python train.py --n_layer=9 --d_model=96 --n_head=2 --n_kv_head=2 --head_dim=64 --d_mlp=384 --vocab_size=8192 --activation="tanh_gelu" --norm="layernorm" --norm_place="pre" --norm_eps=1e-06 --positions="learned" --qk_norm=false --attn_scale=0.125 --bias="none" --tie_embeddings=true --parallel_block=true --init="trunc" --init_std_qkv=0.0679 --init_std_o=0.0588 --init_std_up=0.0679 --init_std_down=0.0 --optimizer="soap_variant" --lr=0.00541 --beta1=0.95 --beta2=0.95 --weight_decay=0.053 --lr_head=0.0096 --grad_clip=2.0 --warmup_steps=200 --schedule="wsd" --decay_fraction=0.554 --decay_shape="linear" --final_lr_fraction=0.0 --batch_tokens=32768 --seq_len=128 --doc_mask=true --train_tokens=142000000 --steps=4334 --dataset="wikipedia_en"
Each number is 128 + 24 x the weight over its row's rms, rounded and kept within 0 to 255. Layers, rows and columns count from 0. The size above them is the row's rms in percent of the matrix's.

# layer 6 attention output (transposed), 128x96, rms 0.22, rows 113-127, columns 0-95
size [133 140 127 121 132 132 124 120 140 109 117 135 130 125 147]
[[160 120 114 107 111 109 135  89 146  96 101 140 150 117 159 121 157 123 132 106 134 146 133 100 123 154 128 149 171 155 105 170  94 124 162 161 139 176 130 151 106 128 135 106 124 121 135 134 169 108 137 117 109 132 128 149 132 131 126 176 130 140 139 152 168 141 112  89 110 117 144  88 118 137 131  91 167 164  59 100 143 147 149 118 142  78 136  96 109 168  99 107 124 130  99 109]
 [160 109 155  93 118 146 107 134 154 168  87 100 141 149 131 160 107 132 129 118 117 134 145 136 136  88 158 160 133 101 136 124 103 170 121 149 147 162  99 126 145 158 116 111 115 133  96 139 116 153 142 115 117 137 126 102 106 141 152 132 150 138 168 106 183 161 149 141 137 175  83 146 136 152 130 115  72  94 107  93 133 131 177 112 137 145 135 121 107  95 135 102 106  96 160  94]
 [139 122 136 158 116 101 149 113 135 142 149 124 169 147 100  94 116 159 142 134  92 157  94 155 152 176 110 142 140 128 149 141 121  94 162  97 142 139 148 118 146 132  92  81 133 107 133  76 132 122 143 140 114  85 128 150 132 117 182 107 137 163 134 123 172 134 111  86 157 118 116  71 129 120 137 123 118 149 177  96 146 115 112 106 115 131 127 113 137  88 113 104  84 139 129  98]
 [111 162 108 128 131 151 149 151 174 115 113 146  90 121 112  94 110 128 172 120 167 107 149 135  80 132 162 137  95 125 136 145 122 161 135 122 201 122 150 147 137 138 161 130 144 143 135 120 144 107 148 101 150 163 156 132 126 106 168  83 114 104 140 126 150 117  99  70 138 120 165 136  89 128  91 123 112 102 111 157 157 134 149 127 128 123 112 115 152 166 159  96 108 120 126 146]
 [141 162 148 126 129  96  66 144 185 115 136 122 178 122 172  81 101  98 130 157 109  84 169 133 125 147 160 114 127 101 134 159 144 107  66 141 103 144 138 124 139 103 126 131  89 146 124 141 176 150 127 129 115 114 163 124 157 108 169 133 162 125 130 139 136 155 158 156 152 147 128 133 149 130 160 124 138 124 116 112 118 125  93  99 102 138 166 105 118 127 126 121 147 124 142 142]
 [ 91 122 122 125 127 160 128 119 127 138 157 147 157  97 116  63 118 144 117  97  94 135 118 134 129 120 119 131 137 130 137 111 163 151 153 116 105 158 145 156  74 131 154 147 140  93 148 100 126 117 134 135 172 109 127 163 133 154 148 110 142  95  84 158 102 104 149 106 163 122 104 169  82  96 114 193 134 100 117 143 101 116 112 134 133 136 155 111 141 129  87 148 105 121 158 100]
 [ 97 132 158 113 124 126  86 114 116 101 120 108 132 156 142 112 167  81 130 164 133 177 104 101 138 104 121 145 149 132 147 148 128 170 169 146 152 154 137 113 114 135 106 118 111 149 103 142 145 100 147 117 171  92 129  74 105 117 143  85 133 149 110 120 133 168 106 120 166 110 106 116 138 151  86 148 129 168 121 176  82 128 129 157 139 114 100 181 137 133 131 117 135 110 131 123]
 [ 88 168 177 126  86 139 126 184 126 115  97 138 135 110 176 119 126  97 116 133 111 124 135 193  89 143 112 136 109 130 141 116  84 138 115 147 118 160 137 178 132 149 107 132 123 165 120 155  94 129 125 107 153 133 147 159 132 125 176 112 124 105 143 108 174  98 148  95 136  96 132 121  75 128 143 155 149 121 112  97 111 144 137 129 152 143 132 125 162 150 142 131 119 144 117 153]
 [168 172 136 124  75  96 111 151  78  99  97  89 125 148 158 133 120 101 137 147 110 118 131 162  98 147 134 105 102 188 130 151 172 148 145 147 126  94  85 124  97 133 110 120 133 128 104 140 120 117 137 122 141 146 134 137  88 165 103 145 110 134 139 113 139  98 151 143 151 148 132 168 140 125 111 132 122 113 151 145 183 119  86 151 124 135 168  82 121 137 138 106 103 140 120 111]
 [100 114 113 111 134 107 127 136 151 163 122 104  90 129 163  78 126 109 169 117 137 171 107 144  82  98  95 108 142 123 119 102 137 153  83 133  97 154 119 120 118 127 172 152  89  87  90 143 166 118 155  99 105 125 103 129 115 136 125 177 131 110 106 146 165 101 114 120 136 123 164 143 150 106 184 168 169 134 143 125 143 177 123 150 134 143 121 129 125 142 127 134 125 129 135 129]
 [164 121 192  85 124 103 142 115 123 142 173 111 158 141 128  99 131 127 133 133 117 158 133 145  75 161  88 125 173 130 119 174 144 175 136 125 136 106 122 128 129 149 131  97 121 136 130 121 111  98 115 140 128 142 124 125 101 179 106 121 118 148 160  97 164 108 129 139  97 133 128 150 168 110 137 129 170 114 112 112 110 117 147 106 154 160  97 117 127  73  78 142 145 129 151 141]
 [157 141 115  87 148 156 145 148 139 130 125 130 104 111  90 107 150 123 101 146 155 126 120 121 126 116  91 119 124 109  85 128  98 155 102 149 139 131 156 122 101 100 113 110 138 134 148 157 141 129 177 162 148 105 143 129  99 155 182  64 154 143 101 140 106 128 100 126 119 138 118 136 126 131 138  90 127  94 158 124 126 138 157 169 137 152  94 136 144 115 178  92 157 105  76  97]
 [132 166 103 102 131 154 132 134 135  96 112 129 150 117 116 134 100  92 137 116 162 128 161 146 148  89 118 129 120  96 190 117 100 154 162  72 111 145 141 126  77 100 107 131 125 138 141  98 128 134 126 137 164 157 118 129 102 137 132 131 125 139 123  71 130 113 107 137 155 156 133 113 153 147 111  83 124 171 115 113 109 103 118 145 119  98 135 134 127  81 158 187 144 105  94 152]
 [ 83 120 128 111 149 133 123 157 130 153 137 124 109 148 137 159 128 160 101 130 117 145 134 107 114  90 123 146 123 117  84 147 150 120 102 115 144 143 140 164 189 165 157 157 119 124  78  97 139 147 132 124  99 148 131 162 114 122 140 111 165 150 123 172 177 167 158  99  96 131 111 144 123 124 117 107 103 111 158 107 151 121  72  90 118 131 101 142 110 102 110 161 101 128 119 166]
 [143 111  85 135 128 126  78 130 171 122 172 148 119 129 120  87 107  97 136 149 104 146 175  98 138 122 148 165 135  72 139 125 125 107 136 163 134 122 129  93 124 170 138 112  94 147  91 149 125 164 129 166 107 114 137 118  95 136 137 125 101 112 161 137 139 118 109 114 148 114 134 104 117  86  94 113 117 130 131 133 115 155 116 192 115 128 139  97 158 179 116 102 160 139 139 145]]
# layer 6 attention value, 128x96, rms 0.242, rows 114-127, columns 0-95
size [123 118 130 122 118 116 118 133 124 115 133 136 120 136]
[[125 124 139 145 152 137 144 150 135 146 133 114 118 115 104 146 114 112 117 152 129 129 118 162  95  67 133 163 124 126 133 128 108  91 125 106 154 143 119 128 138 151 123 117 115 136 178 120 123 143 120 154 150 149  70 165 138 144 153 118 144 157 140 105 160 128 133 139 147 212  90  97 129 152 158 110 152  94 107 153 135 131 123 115 108 102 159 115 108 158 157 130 141  67 176 112]
 [101 162 130 108 150  76 135 129 144 149 132 140 126 131 108 132 120 128 150 146 123 163  89 128 135 140 136 178 121 134 121 116 132 157 105  92 141  90 104 114 152 109 125  88 134 108 158 119 109 137 102 109  99  73 141 143 119 103 168 139 104 188 133 152 146 140 137  74 166 142 161  87 128  80 111 116 140 150 154 121 123 147 173  85 136 146 128 102 143 126 168 135 111 145 129 134]
 [120 155 102 112 162 162  97 145 178 134 169  83 108 124 111 129 110  76 163 151 122 106 121 100  94 139 148 134 137 102 132 140 122 122 142 139 125 133 137 148 126 142 188 146 134 132 129 130 130 115 155 127 123 161 158 156 103 114 115 106 112 120 100  97 107 130 126 101 150 124 166 141  67 176 141 158 121  98  89  86 117 148 154  99 102  91  98 127 139 130 141 109  99 114 117 151]
 [ 90 114 146 148 168  99 156 151 146 120 118 115 143  93 126 135  89 141 108 134 172 106 148 124  99 144 168 129 116 137 124 114 120  76  97  98 110 153 142 110 129 101 142  94 103 121 119 157 182 162 165  76 120 102 124 137 147 107 137 103 103 102 118 142 118 116 127 191 101 123 103 170 111 122 143 112 118 103 106 131 153 122 127 137 148 163 147 107 121 125 135 145 116 149 177  95]
 [104 117 121 129 118 144 105 104 123 136 158 146 158 142 114  98 143 163 182 133 125 120 190 130 118 174  98 113 137 156 127 119 138 169 101 110 109 169  92 108 126 128 114 100 131 129 115 127 101 149 101 167  66 137 137 138 120  98 146 112 140  80 120 171 115 107 145 115 116 163 145 116 114 141 109 151 124 127 138 116 102 147 130 192 139 126 105  90 149 177 118 142 128 100 115 121]
 [119 141 118 137 145 131  89 161 129  92  97  94 163 119 116 131 160 143  90 132  76 165 119 108 119 120  92 148 154 133 147 126 117 144 115 139 159 146  93 151 100 115 154 111 167 155 152 119 160  77 158 132  91 153 151 121 122 168 128 110  92 150 102 137 155 171 121  73 134 156 119 135 114 158 117 114 148 152 134 151  97 106 107 155 157 125 129 142 161 146 114 147 116 129 140 164]
 [100 144 105 103 149 174 118 174 129 111 142  88 147 110  91 134 132 142 140 179 142  78 148 140 104  88 160 130 115 137 146 116 124  86 154 145 116 124 162 152 109 111 155 117 146 136  92 115 152 135 125 133 114  79 127 122 143 134 106 152  94  98 120 109 151 125 164 113  94 129 123 135 118 152 111 165 134  80 118 125  90 162 128 104 130 161 107 102 152 177 143 138 142 101 104 154]
 [138 150 117 130 118  85 157 139 128  97 137 145 137 179 126 103 129 136 145 159 112 127 155 145 114 110 121 144 145 117 150 130 142  65 146 112 111 136 120 158 106 109 166 115 114 127 134 120 119  94 120 129 137 140 145 137 106 113  95  99 110 115 114  96 154 104 120 133 124 109 104 137 110 103  88 135  93 113 114 138 137 183  87 158 128 141 171 134  74 149 213  97 130 147 126  95]
 [109  93 106 109 112 154 103  73  89 105 134 118 158 163 144 132  84 170 150 109 144 116  87 165 119 143 115 105 130 131 146  88 126 129 115 116 108 100 124 121 123 140 156 110 136 126 125 148 111 148 149 121 127 133 108 100 151 150  89 117 178 135 118 116 149 139 111 132 128 128 102 143  87  92 157 174 151  92 114 136 184 105 111 132 163 142 121 116 149 138  83 131 188 118 121 122]
 [141 144 145 110 111 107 120 150  88 138 189 138 141 155 128 117 108 153  94 106 119 119 122 138 110 104 139 142  72 113 161 148 152 142 127  98 157  93 115 155 169  68 116 117 121 105 129 159 105 105 119 132  78 138 115 115 128 160 148 125 168 144 142 126 130 145 115 112  93 100 119 119 125 109  80 115 193 114 131 133 157 151 145 138  97 109 169 100 121 161 142 151 131 149 117 137]
 [142 163 137 154  99 165 108 137 125 136 109 101 130 120  93 141 153 122 116 140 117 177 100 130 129 117 137  98 116 115 138  94 152 134  96 146 116 133 121 136 126 116 128 144 133  48 108 147 143  96 128 150 154 124 130 166  47 150 103  95  99 165 132 125 115 148 127 163 106 121 159 163 113 138 178 130 139 115 136 127  98 141 147 128  88 108 140 133 167 143 120 142 179 114 130 144]
 [111 119 129  94 100 136 126 160 121 123 107 104 155 100 130 171  92 100 140 135 104 140 136 157 102 129  90 127 100 118 139 150 101 137 131  91 143 162 152 141 125 123 114 104  94 136 129 149 127 146 153 188 134 154 114 128  80 157 102 153 108 119 118  87 152 155 132 111  81 124 108  95 151 156 113  74 114 146 116 105 125 145 136  69 124 124 159 138 148  94 139 184 137 128 139 138]
 [ 88 154 128 128 131 153 133 106 162 104 146  99 135 158 133 115 150 135 152 130 130 115 111 139 115  91 122 129 130 135  84 138  85  98 110 138 196 114 134 115 159 164 172 162 111 115 141  87 156 136 147 129 133 115 142 133 106 138 165 127 124 133 166 122 137  85 128 114 123 137 126 133 147  99 121 139 151 131 139  75 207 112 120 130 138  92  97 138 134 168  76 103 118 134 137 146]
 [114  84  78 105 156 134 118 182 140 121 154 150  99 129 106 157 130 128  97 157 101 188 134 105 122 131 128 148 150 134 100 142 104 158 117 142  61 141 178 126 151 148 175 115 134 154 121 165 157 148 114 148  83 112 115 139 135 127 124 107 113 135 111 136 115 150 114 158 149 151 127 122 121 101 133 161 130 104 118 131 168 160 110 139 102 136 110 111 138  93  98 155 145 152 156 135]]
# layer 6 MLP up, 384x96, rms 0.209, rows 0-21, columns 0-95
size [110 101  96  91 100  93  91 102  98 106  91 117 101  97 101  92 106 100  97 111 101  98]
[[170 113  96 118 109 126  71 162 106 133 110  91 141 122 143 186 135 161 108 103 162 123 133 128 106 104 103 122  93 130  95 135 141 101 111 104 120 153 154 162 102 105 132 115 119 131 142  89 147 130 103  97  76 124 129 116 106 142  93  98 132 154 119 153 126  58 147 104 158  72 115  94 105 130 115 142 130 141 132 129 135 134 117 117 128 126 146 122  96 143 137  84 127 113 121  98]
 [126  96 125  97 139 132 118 112 118 124  78 113 144 132 123 151  91 149 114 105 186 140 105  89 106 118  85 136 177  85  97 108 119 156 146 150 115 154 145 132 129  91 163  94  83 150 154 131 136 148 129 121 119 124 104 121 126  98 107 115 108 153 129 119 124 161 130 108 113 165 146 122 126 133  91  96 117 117 106 159  87 195 134  87 160 109 102 135 154 138 119 130 145 119 147 110]
 [110 131 115 121  94 130 123 125 128  94 130 124 131 128 112 102 112 128 138 106 159 152 135 129 162  74 113 162 170 142  84 110  92 140  86 115 118 181 128 140 110 117 114 102 108 161 165 103 124  93 106 128 141 189 136 111 143 117 109 132 144 129 145 169 133 140 112 135  88 120 138 134 111  88 116  66 176 164  97 143 126 128 157 155 137 124 138 163 132 127 106 100 123 104 120  92]
 [107 131 145 119 123  94  95 166 115 144 137 122 138  85  92 166  96 107  92 120 157 147 147 121 114 103 128  92 111  97 188 157  91  98 117 129 159 159 164 148 167  88 154 117 139 139 182 144 150 148 168 139 149 125 132 143 100 141 134 122 115 161 156 127 132 127 102 103 126 128 127 144 114 107 136 129 162 108 101 156 115 125 111 140 148 122 128 104 162 137 161 146 138 135 140 188]
 [134 139 152 136 119 119 144 135 140 152 139 105  64 109 117 137 132 119 116 145 144 125 150 126 130 126  99 144 123 155 111 145 129 200 114 120 159  79 120 110 135 130 130 111 144 152 100 123 116 111  84 125  92  87 129 139 135 126 130 150  76 152  82 103  95 176 140 144 145 133 102 142 151 110 137 126 123  82 115 187 130 113 137 100 119 111 171 166 130 109 133  96 125  97 137  82]
 [183 116 116 102 152 135  58 109  81 134 148 190  88 138  97 106  85 162 124 120 137 122 118 154 148 109 107 140 133 134 157 147 138 121 151 158 122 164 103 150 138 111 127 134 130 182 130  98  99 130 131 132 131 132 133 106 132 141 140 145 177 166 153 148 129 117 140 124 137  98 111 134 167 145 124 158  94  91 141 125 147 128 136 133 104 141 150  92 124 127 134 130 140 126  72 152]
 [131 149 146 107 135 134 150 137  92 143  68 116 134 142 157  97 148 130 114 122 108 117  81 116 130 111 101  94 113 100 157  98 120 102 101  95 139 117 120 171 122 139 148 108 126 172 134 114 119 161 139 102 126 123  98 182 181  99 157 158 127 117 111 110 108 121  94 135 171 104 171  77 121 142 112 138 105 133  76 145  77 118 122 126 110 114 140 140  99 142 147 129 127 122 137 105]
 [135 140 132 157 122 122 136 144 113  74 122 148 112 168 140 152 135  92  90  80 155 132 100 141 100 154  90 154 121 108 104 100 118 132 103 138 154 126 133  97 138 107  73 136 162 154 160 106 163 124  88 105 177 140 167 170 131 108 141 117 118 118 117 156 110 127 111 120 129  97 107 153 134 104 128 108 130 100 152 132 143 182 110  83 101 125 116 116  92  95 114 122 126 135 123  98]
 [134  95 111 118 144  95  80 131 122 105 108 149 123 128 141 138 131 182 125 129 106 117 106 176 121 138 102 126 110 151 152 166  78 126 168 133 117 140 127 119 123 121 124  68 143 172 116 113 150 167 113  95 165 129 121 117 157  92  94 122 122  92 114 113 135 115 154 127 158 102 143 183 131 150 120 157 127 122 172 137 122 143 110  87 117 130 140 192 161 132 121 123 104 136 124 121]
 [126 150 110 141 122 162 164 151 155 140 137 120 116 145 121 158 153 160 166 132 156 150 152 152  98 143 120 111 102 106 165 128 164 115  76 120 106  88 125 145 128 148 103 143 157  82 140 132 130 156 100 136 125 119 142 141 115 134 109  84 112 148 120 127 107 117 109  69 125 119 172 116 147 106 136  72 111 155 159 140 153  84 138  81 117 124 168 144 171 117 104 129 150 140 123 106]
 [145 179 151 141 139 172 124 129 166 196 103 180 141 135 113 149 157 130 106 128 118 170 147 160 113 119  80 129 141 124 108 109 125  97 112  91 119 149 102 139  92 130 128 127 128 159 156 145 129  95 124 148  87 129 115 134 130 142 159 155 104 149 138 125 132  94  91 110 140  96  96 108  70 136 147 149 102 123 142 118 133 144 114 147 120  93 152 137 141 157 138 130 145 159  93 143]
 [128 144  90  99 140 122 112 125 154 118 104 139 147 145 116  92  84 129 147 149 148 151 142 127 158 137 103 144 110 146 116 151  94 128 124 143  96 116  92 118  96  97  96 121 145 124 150 144 134 129 118 139 165  89 193 129 146 105 140 141 133  81  94 153 120 131  70 141 149  72 139 122 121 109 122 106 139 169 148 161 166 131 114 175  93 123 140 132 159 147 160 128 163 135 148 110]
 [130 166 137 153 115 181 123 115  81 154 125 136 174 110 153 156 106 120 124 144 108 144 159 119 119 155 126 125 125 194 146 120 158 160 138 131 149 145 167 155 122 123  89  91 119 141 113 137 105  96 108 127 160 110 130 157 101  79 161 139 165 117  92 125 144 146 132  89 179 179 138 122 139 139 118 132 124 127 143 122 112 144 127 142 144 162 123 123 111 103 133  90  92 144  96 126]
 [121 138 125 154 110 112  97  93 127 151 131 140 115 127 119 149 102 160 164 159 141 143 111 111 114 128 125 149 139 125  97 160 110 151 103 107 152 173 111 126  80 168 141 116 149 116 122  99 156 102 124 196 147 165 127 137 115 149  88 138 128 123 140 159 172  92 126 112 123 139 149  91  62 111 114 157 126 102 131 164 114 142 110 121 140 157 112 174 155 129 133 125 126  75 131 129]
 [143 164 104 155 118 113  97 123 147 133 128 123 131  92 103 135  81 149 125 115 110  99 136 115 135 135 142 179 113 113 114 121  86 111  61 116 123 150 140 112 115 103 121 107 117 136 162 112 153  80 153 160 125  98 167 126 114 110  85 127 110 171 135  88 149 120  85 160 137 108 106 107 126 118 115 122 110  92  97 132 100 127  98 122  93 117 135 109 131 127 120 146 117 130 102  58]
 [120 131 112 162 143 141 143 162 104 107 123  80 126 140 128 114 110 125 174 144 146 142 123  88 102  74 122 159 110 119 146 115 123  92 123 105 120 132 148 148  95 123 132 156 101  94  89 132 146  96  87 119 103 112 136 139 149 111 130 151 133 137 136  82 109 105  95 127 122 124  74 106  85 145 147 120 113  96 122 167 149 120 147 105  62 132 106 140  68 121 145 109 107 128 113 137]
 [167 141 101 158 139 123  94 140  91 107 175  94  92 114 103 130 115 107 140 104 129 167 144  95 134 141  98 120 143 150 150 117 148 144  97 119 108 156 129 119 117 112 124 138 118 118 121 117 159  76 131 128 130 147 143 135 125 109 100 157 124 150 127  95  91 160  85  90  97 158 157 178 111 112 166 105 135 111 149 129 129 160 181  73 125 129 127 146 111 100 119 109  98 153 111 137]
 [111 153  90  75 125 128 125 171 160 131 157 101 106 142 154 121 141 124 163 124 128 130 140 125 143 151 113 146  68 120 143 112  93 132 116 165 127 123 133 107 135  95 115 112 141 168 144 102 166 137 138 180 139 129 132 103 147  88 109 102 164  92 144 129 141 134 164 149 107 127 145 147  71 122 159  88 109 136 158 172 144 120 114 122 101 143 141 117 107  82 128 143 119 138  96  98]
 [118 139 105 107 159 135 136  94 136 158 111 163 102 130 136 105 172 124  94 116 148 119 141  95 158  96 106 118 111 106 111 166 143 122  96 168 127  93 131 145 160 137 117 137 105  81 123 144 120 130  92 130  72 158 122 143 145 108 131 130 123 147 113 112 165 155  94  63 154 111 155 156 113 145 154 101 112 170 118 102 155 124 129 154 102  86 108 134 113 129  92 127 138 143  98 146]
 [109 154 115 118 196 142 144 152 127 121 109  98 155 123 135 152 130 110 109 132 161 121 150 169 147 132 133 162 165 141 108 145 119 148 137 132 162 120 132 176 192 105 178 131 129  77 144 128 162 108 132 109 152 107 129 179 116 146 131 114 106  93 132 137 137 115 159 126 147 109 121 125 144 142 115  78 153 155  90 149 150 121  96 129 150 139 130 161 178 141 147 144 154 140 133 127]
 [140 138 128 129 111 170 124 160 113  93  98 108  69 104 121 133 128  90 168 150 146 125 128 118 161 108 113 101 142 142  98 149  97 145  99  73 131 133 136  97 164 118 164 104 139 121 147 115 150 125 112 102 109  75 160 113 127 112  77 142 118 136 132 140 105 148 151 125 146 138 110 171 127 110  91 103 126 163 146 160 137 113 146 106 158  94 108 174 121 130 155 140 139 101 163 132]
 [130 107  91 130 126 150 117 142 126  82 106 105 105 108 123 162 120 122 131 142 149  87 152 115 122 122 146 126 101 114 106 141 132  93 133 144  98 125 158 143  72 101 142 110 130 115 129 129 113 178 122 131 146 130 174 119 120 158 116 127 116 110  86 156 105 102 150 170 183  81 172 168 101 122  92 118 136  97 154  80 124 132 161 119 117  92 116 140 146 111 147 111  88 148 139 125]]
# layer 6 MLP down (transposed), 384x96, rms 0.215, rows 0-20, columns 0-95
size [122  94  91  88  93 106  85  95 105  96 115 123 112  96  89  81 115 115  81 125 104]
[[160 181 162 145 111 123 124 150 113 120 125 132 111 148 130 179 167 153 164  74 133 110 112  78 163 135 122 149  84 121  92 147 122 105 136 126 140 154  91  78 119 138 160 101 147 120 148 118  90 165 116 127 160 146 141 114  88 138 131  79 118 157 119 104  97 130 130 104 165 131 139  94 145 142 123 133 133 157 141 106 110  98 142 130 151 174 107 141 130 133 135 135 149 134 105 140]
 [145 116 138 155 110 112 140 136  98  94 151  97 135  77 144 186 147  81 129 120  86 113 103 184 133 145  66  97 123 132 103 138 139 121 142 130 130  87 164 136 127 117 141 132 116 152 123 129  76  96 102 113 120 121 149 129 108 140 142 141 163 124 123 107 108  70 137 112 145 104 115 141 113 154 176 145 120 118 112 118 113 102 128  85 113 172 118 135 134 124 109 141 134 138  97  95]
 [131 171 130 126 120 150 147  95 125 135 107  58 149 135 135 142 149 145 132 147 120 128 136 134 132 182 145 113 109 126 105 125 165  93 111 133 129 130 155  89 132 160 102 115 127 155 129 188  86 109 108 117 112 103 129 152 152 154 145 127 141 149  86 101 109  96 105 124 116 117  98 128 111 125 132 115  88 135 133 181 156 136  96 119  90  95 146  97 107  83 102 160 107 130 108 154]
 [141 119 132 126  95 122 116 113 142 130  95 147 143 106 144 148 158 153 123 180 145  71 133 136 112 170 120 131 132 113 106 104 164 140 119 113 126 137 137  87 150 145 118 162 118 107  90 120  89 120 108 164 132 128 103 127 136 199 133 113 160 135 126 162 171 123 130 116 124 162 158 140  89 144 105 160 174 139 171 103 129 123 182  92 133 108 131 123 141  99 123 119  99 113  97 137]
 [157 132 156 135 130 138 108 128 122 131 166 112 114 132 110 105 117  88 129 107 168  76 143 132 120  98 118 137 129 163 112 130 108 114 172 128 142 173 118 185  86 152  82 145 162 124  95  99 174  98  97  97 128 114 151 114 172  91 106 108 104 127 153 129 154 148 119 131 141 117  90 157 121 119  85 109 130 132 121 126 142 119 152 120 146 112 146 140 138 164 162 157 124 160 107 106]
 [131 126  95 164 116 121 199 158 121 124 147 132 145 127 194 118 173 142 146 162 143 162 141 142 161 152 119 137  99 130 146 157 137 145 125 134 156 155 197 104 138 109 114 133 125 100 113 109 131 116 128  93 169 105 133 130 166 103 141 126  98 128 128  84 144 176 115 150 129 158 121 158 134 125 107  96 141 112 132 151 114 119 106 115 142 142 104 160 130 107 110 155 111 170 120 127]
 [134 102 131  98 155 115 115 100 121 153 176 110 138 128 114  69 118 114 116 149 127 134 123 119 116 171 114 144 133 102 136 152 132 121 112 155 113 135 122 113 120 136  80 108  87  97 102 145 102 116 100 168 144 110 102 108 108 151 125 123 109 109 164 123 165  93 140 125 145 139 128 144 154 121 100 155 139 158 170 128 187 118 166 107 191 124 139 123 145 154  86 155 137 160 166 137]
 [134  88 129 171  99 113 163 104 164 193 124 130 116 145 116 115 142  99  98  90 130 117 115 113 123 133 110 134 125 147 118 116 122 160 131  75 138 103 102 127 138 111 144 140 172 138 172 133 142 123 123 101 150 150 121 150 112 126 167 176 102 131 136 101  89 124 184 158 154 102 128 172 147  95 138 135 145 110 120 114 140 104 145 161 161 157  93 133 116 125 129  98 160 147 111 145]
 [154 139 125 165 131 145 134 158 133 112 118 128 118 112  99 103 136 134 135  88 141  80 141 123 147 102  98 117 160  92 125 154 121 118  97 144 102 160 117 112 142 143 144 109 123 141 115 137 146 106 134 116 163 122 166 140 146 177 128 181 161 154 135  95 106 150 167  99 123 127 108 111  91  96 178  89 124 162 134 103 148 130 110 115  99 143 132  98  84  87 177 121 125  94 125 152]
 [117 159 170 107  68 114 132 136 132 132 149 133 123 121 145  56 116 145 157 122 130 147 127 101 131 132 142 135 151 153 103 111 146 157 150 132 108 158 136  98 134 128 164 169 131 122  72 113 117 124 149 142 101 148 142 111 145 154 128 142  74 137 153 145 107 171 153 175 137 122 151 138 138 142 123 141 123 113 151  77  92 128 121 134 166  86 135 155 149 146 153 152 146 131 144 171]
 [125 145 115 128 148 141 120 117 132 141 136  64 183 101  70 152 144 138 153 130 115 158 140 120 114 147 122 140 158 162 131 112 139  89 120 104 152  94 118 112 104 144 118 137 110 126 123 140 102  95  95 134  94  93 115 102 104 128  84 132 146 170 160 124 145 118 117 142 133 120 109 136  70 142 131 123 130 114 128 106 136  96 134 126  96 133 111 111 125  81 133 176 127  94  57 141]
 [100 108 125 163 132 135 100 130  95 141 129  80 125 134 150 188 143 141 126 117 116 153 161 160 130 145 166 102 148 125 140 120 132 122 123 107 121 145 111 147 100 109 129 162 136 160 107 141 160  99 123 109 141  87 180 128 123  81 140 153 150 116 153 123 114 100  85 107 135 124 114 152  88 122 137  80 138 124  57 195 125 145 121 137 106 105 115 131 119  93 137 133 133 143 138 138]
 [102 118 159 147 149 179 105  99 128 134 178  91 142 135 116 130 119 132 117 129 176 153 103 101 135 115 125 183  91 141 117  91 109 128 122 119 105 149 161 124  87 173 129 161 144 127 115 136 124 144  98 120  81 143 121 138 106 151 128 151 123 123 155 128 153  84 138 136 129 154 163 112 135 109 149 118 147 149 102  79 106 149 103 143 148 100 133 124 149 141  85 180 123 124 168 135]
 [123 112  93 114 132 157 101 123 128 106 142 109 170 119 151  81 123 150 155 131 101 138 136 142 167 139 158 136 117 142 173 116 138 111 172 112 138 112 129 151 146 158 107 144 159 176 171 106  94 145 134 133 115  97 166 144 121 130 113 135 115 123 163 148 123 170 150 137 137 137 148 144 136 134 161 127  94  66 107 108 147 124 134 131  87 132 115 140 125 143 176  90 131  95  99 183]
 [121  92 131  98 139 111 150 165 123 157 106 125 131 101 123 117 156  97  68 171 138 122 124 124 126 105  75 139 134 127 127 111 166 134 139 102 112 128 109 208 141 128 169 114 140 105 100 130 102  96 124 120 134 188 106 137  91 118 146 136  97 111 108 184 120 130 124 107 149 128 136 127 124 116 127 123 128 101 140 117  75 117 140 117 123 146 132 136 131 111 116 167  92 174 115 152]
 [118 122 133 118 136 121 118 116 102 115 118 124  82 114 122  33 106 112  75 121 142 147 120  31 115 143 148 130 160 117 143 114 113 171 141 167 124 149 115 128 152 135 159 132 153 147 126 119 129 155 141 158 129 153 174 125 131 111 102 113 125 121 112 133 133 141 127 113  85 167 129  91 158 113 132 137 135 131 151  87 123 102 141 123 136 108 153 136 151 151 128 100 119 107 122 132]
 [117 160 121 134 121 156  93  99 143 113 125 133 116 137 132  87 164 128 132  98 158 132 127  86 143 145  86 125 101 129 144 136  97 140 134 150 143 124 107 127 145 171 192 123 100 127 139 122 100 177 145 123 138 137  94 139 145 117 134 118 133 128 121  72  81 142 156  89 113 137  90 126 143  89 142 163 110 145 110  93 174 118 173 164 161 172 142 111 155 111 139 113 141 124 134 129]
 [130  87 120 129 112 105 110 145 143 126 119 137 117 123 113 182 125 120 160 101  89 122 132 199 181  86 106 110 102 142 111 160 128 109 162 135 108  91 139 103 125 157 128 105 103 141 112  86 120 110 162  83 112 151 174 147 150 118 162 169 138 129 142 120 111 121 145 180 124 146 130 158 132 132 120 125  90 135 108 124 122 125 129 115 123 139 150 139 139  85 174 141 102 145 157 125]
 [118 132 134 142  96 126 120 188 114 105  99 126 131 159 146  90  95 133 137 113  91 112 143 131 112 103 133 151 116 121 154 117 106 142 175  99 104 150 118 132  96 120 107 146 123 204 146 128 127 157 146 113 188 140 147  98 139 138 105 128  96  89 130 128  86 137 154 162 118 143 120 100 170 136 122 170 138  88 163 139 138 103 149 128 155 160 112 131 162 141 141 105 143 129 107 111]
 [101 114 165 107 133 128 124 129 111 109  66 165 114 121 133 184 145 139 140  82  83 185 121 103 149 111 135 126 130  92 138 137 107 103  87 124 166  98 127 108 145  81 122 117 160 135 142 143  97 111 153 118 135  92 124 105 115  99 132 119 164 138 113 131 143 145  87 141  99 112 118 166 134 139 121 107 121 123 141 151 113 152 143 123 124 135 102 128 146 185 116 148 156 104 178 126]
 [119 168 150 138 139 149 156 168 119 138 140  96 127  96 111 103 163 132 154 127 110 158 152 117 129 107 136  90 126 116 120 150 114  82 159 124 159 125 131 154  85 139  96 133 144 113 114 136 151  96 167  94 131 100 153 140 140 151 109 113 162  93 163 135  93 131 131 121 129 121  81 126 133  86 131 118 108 131 128  97 144  97 134 108 179 111 167 152 146  86 152 129 114  90 120  73]]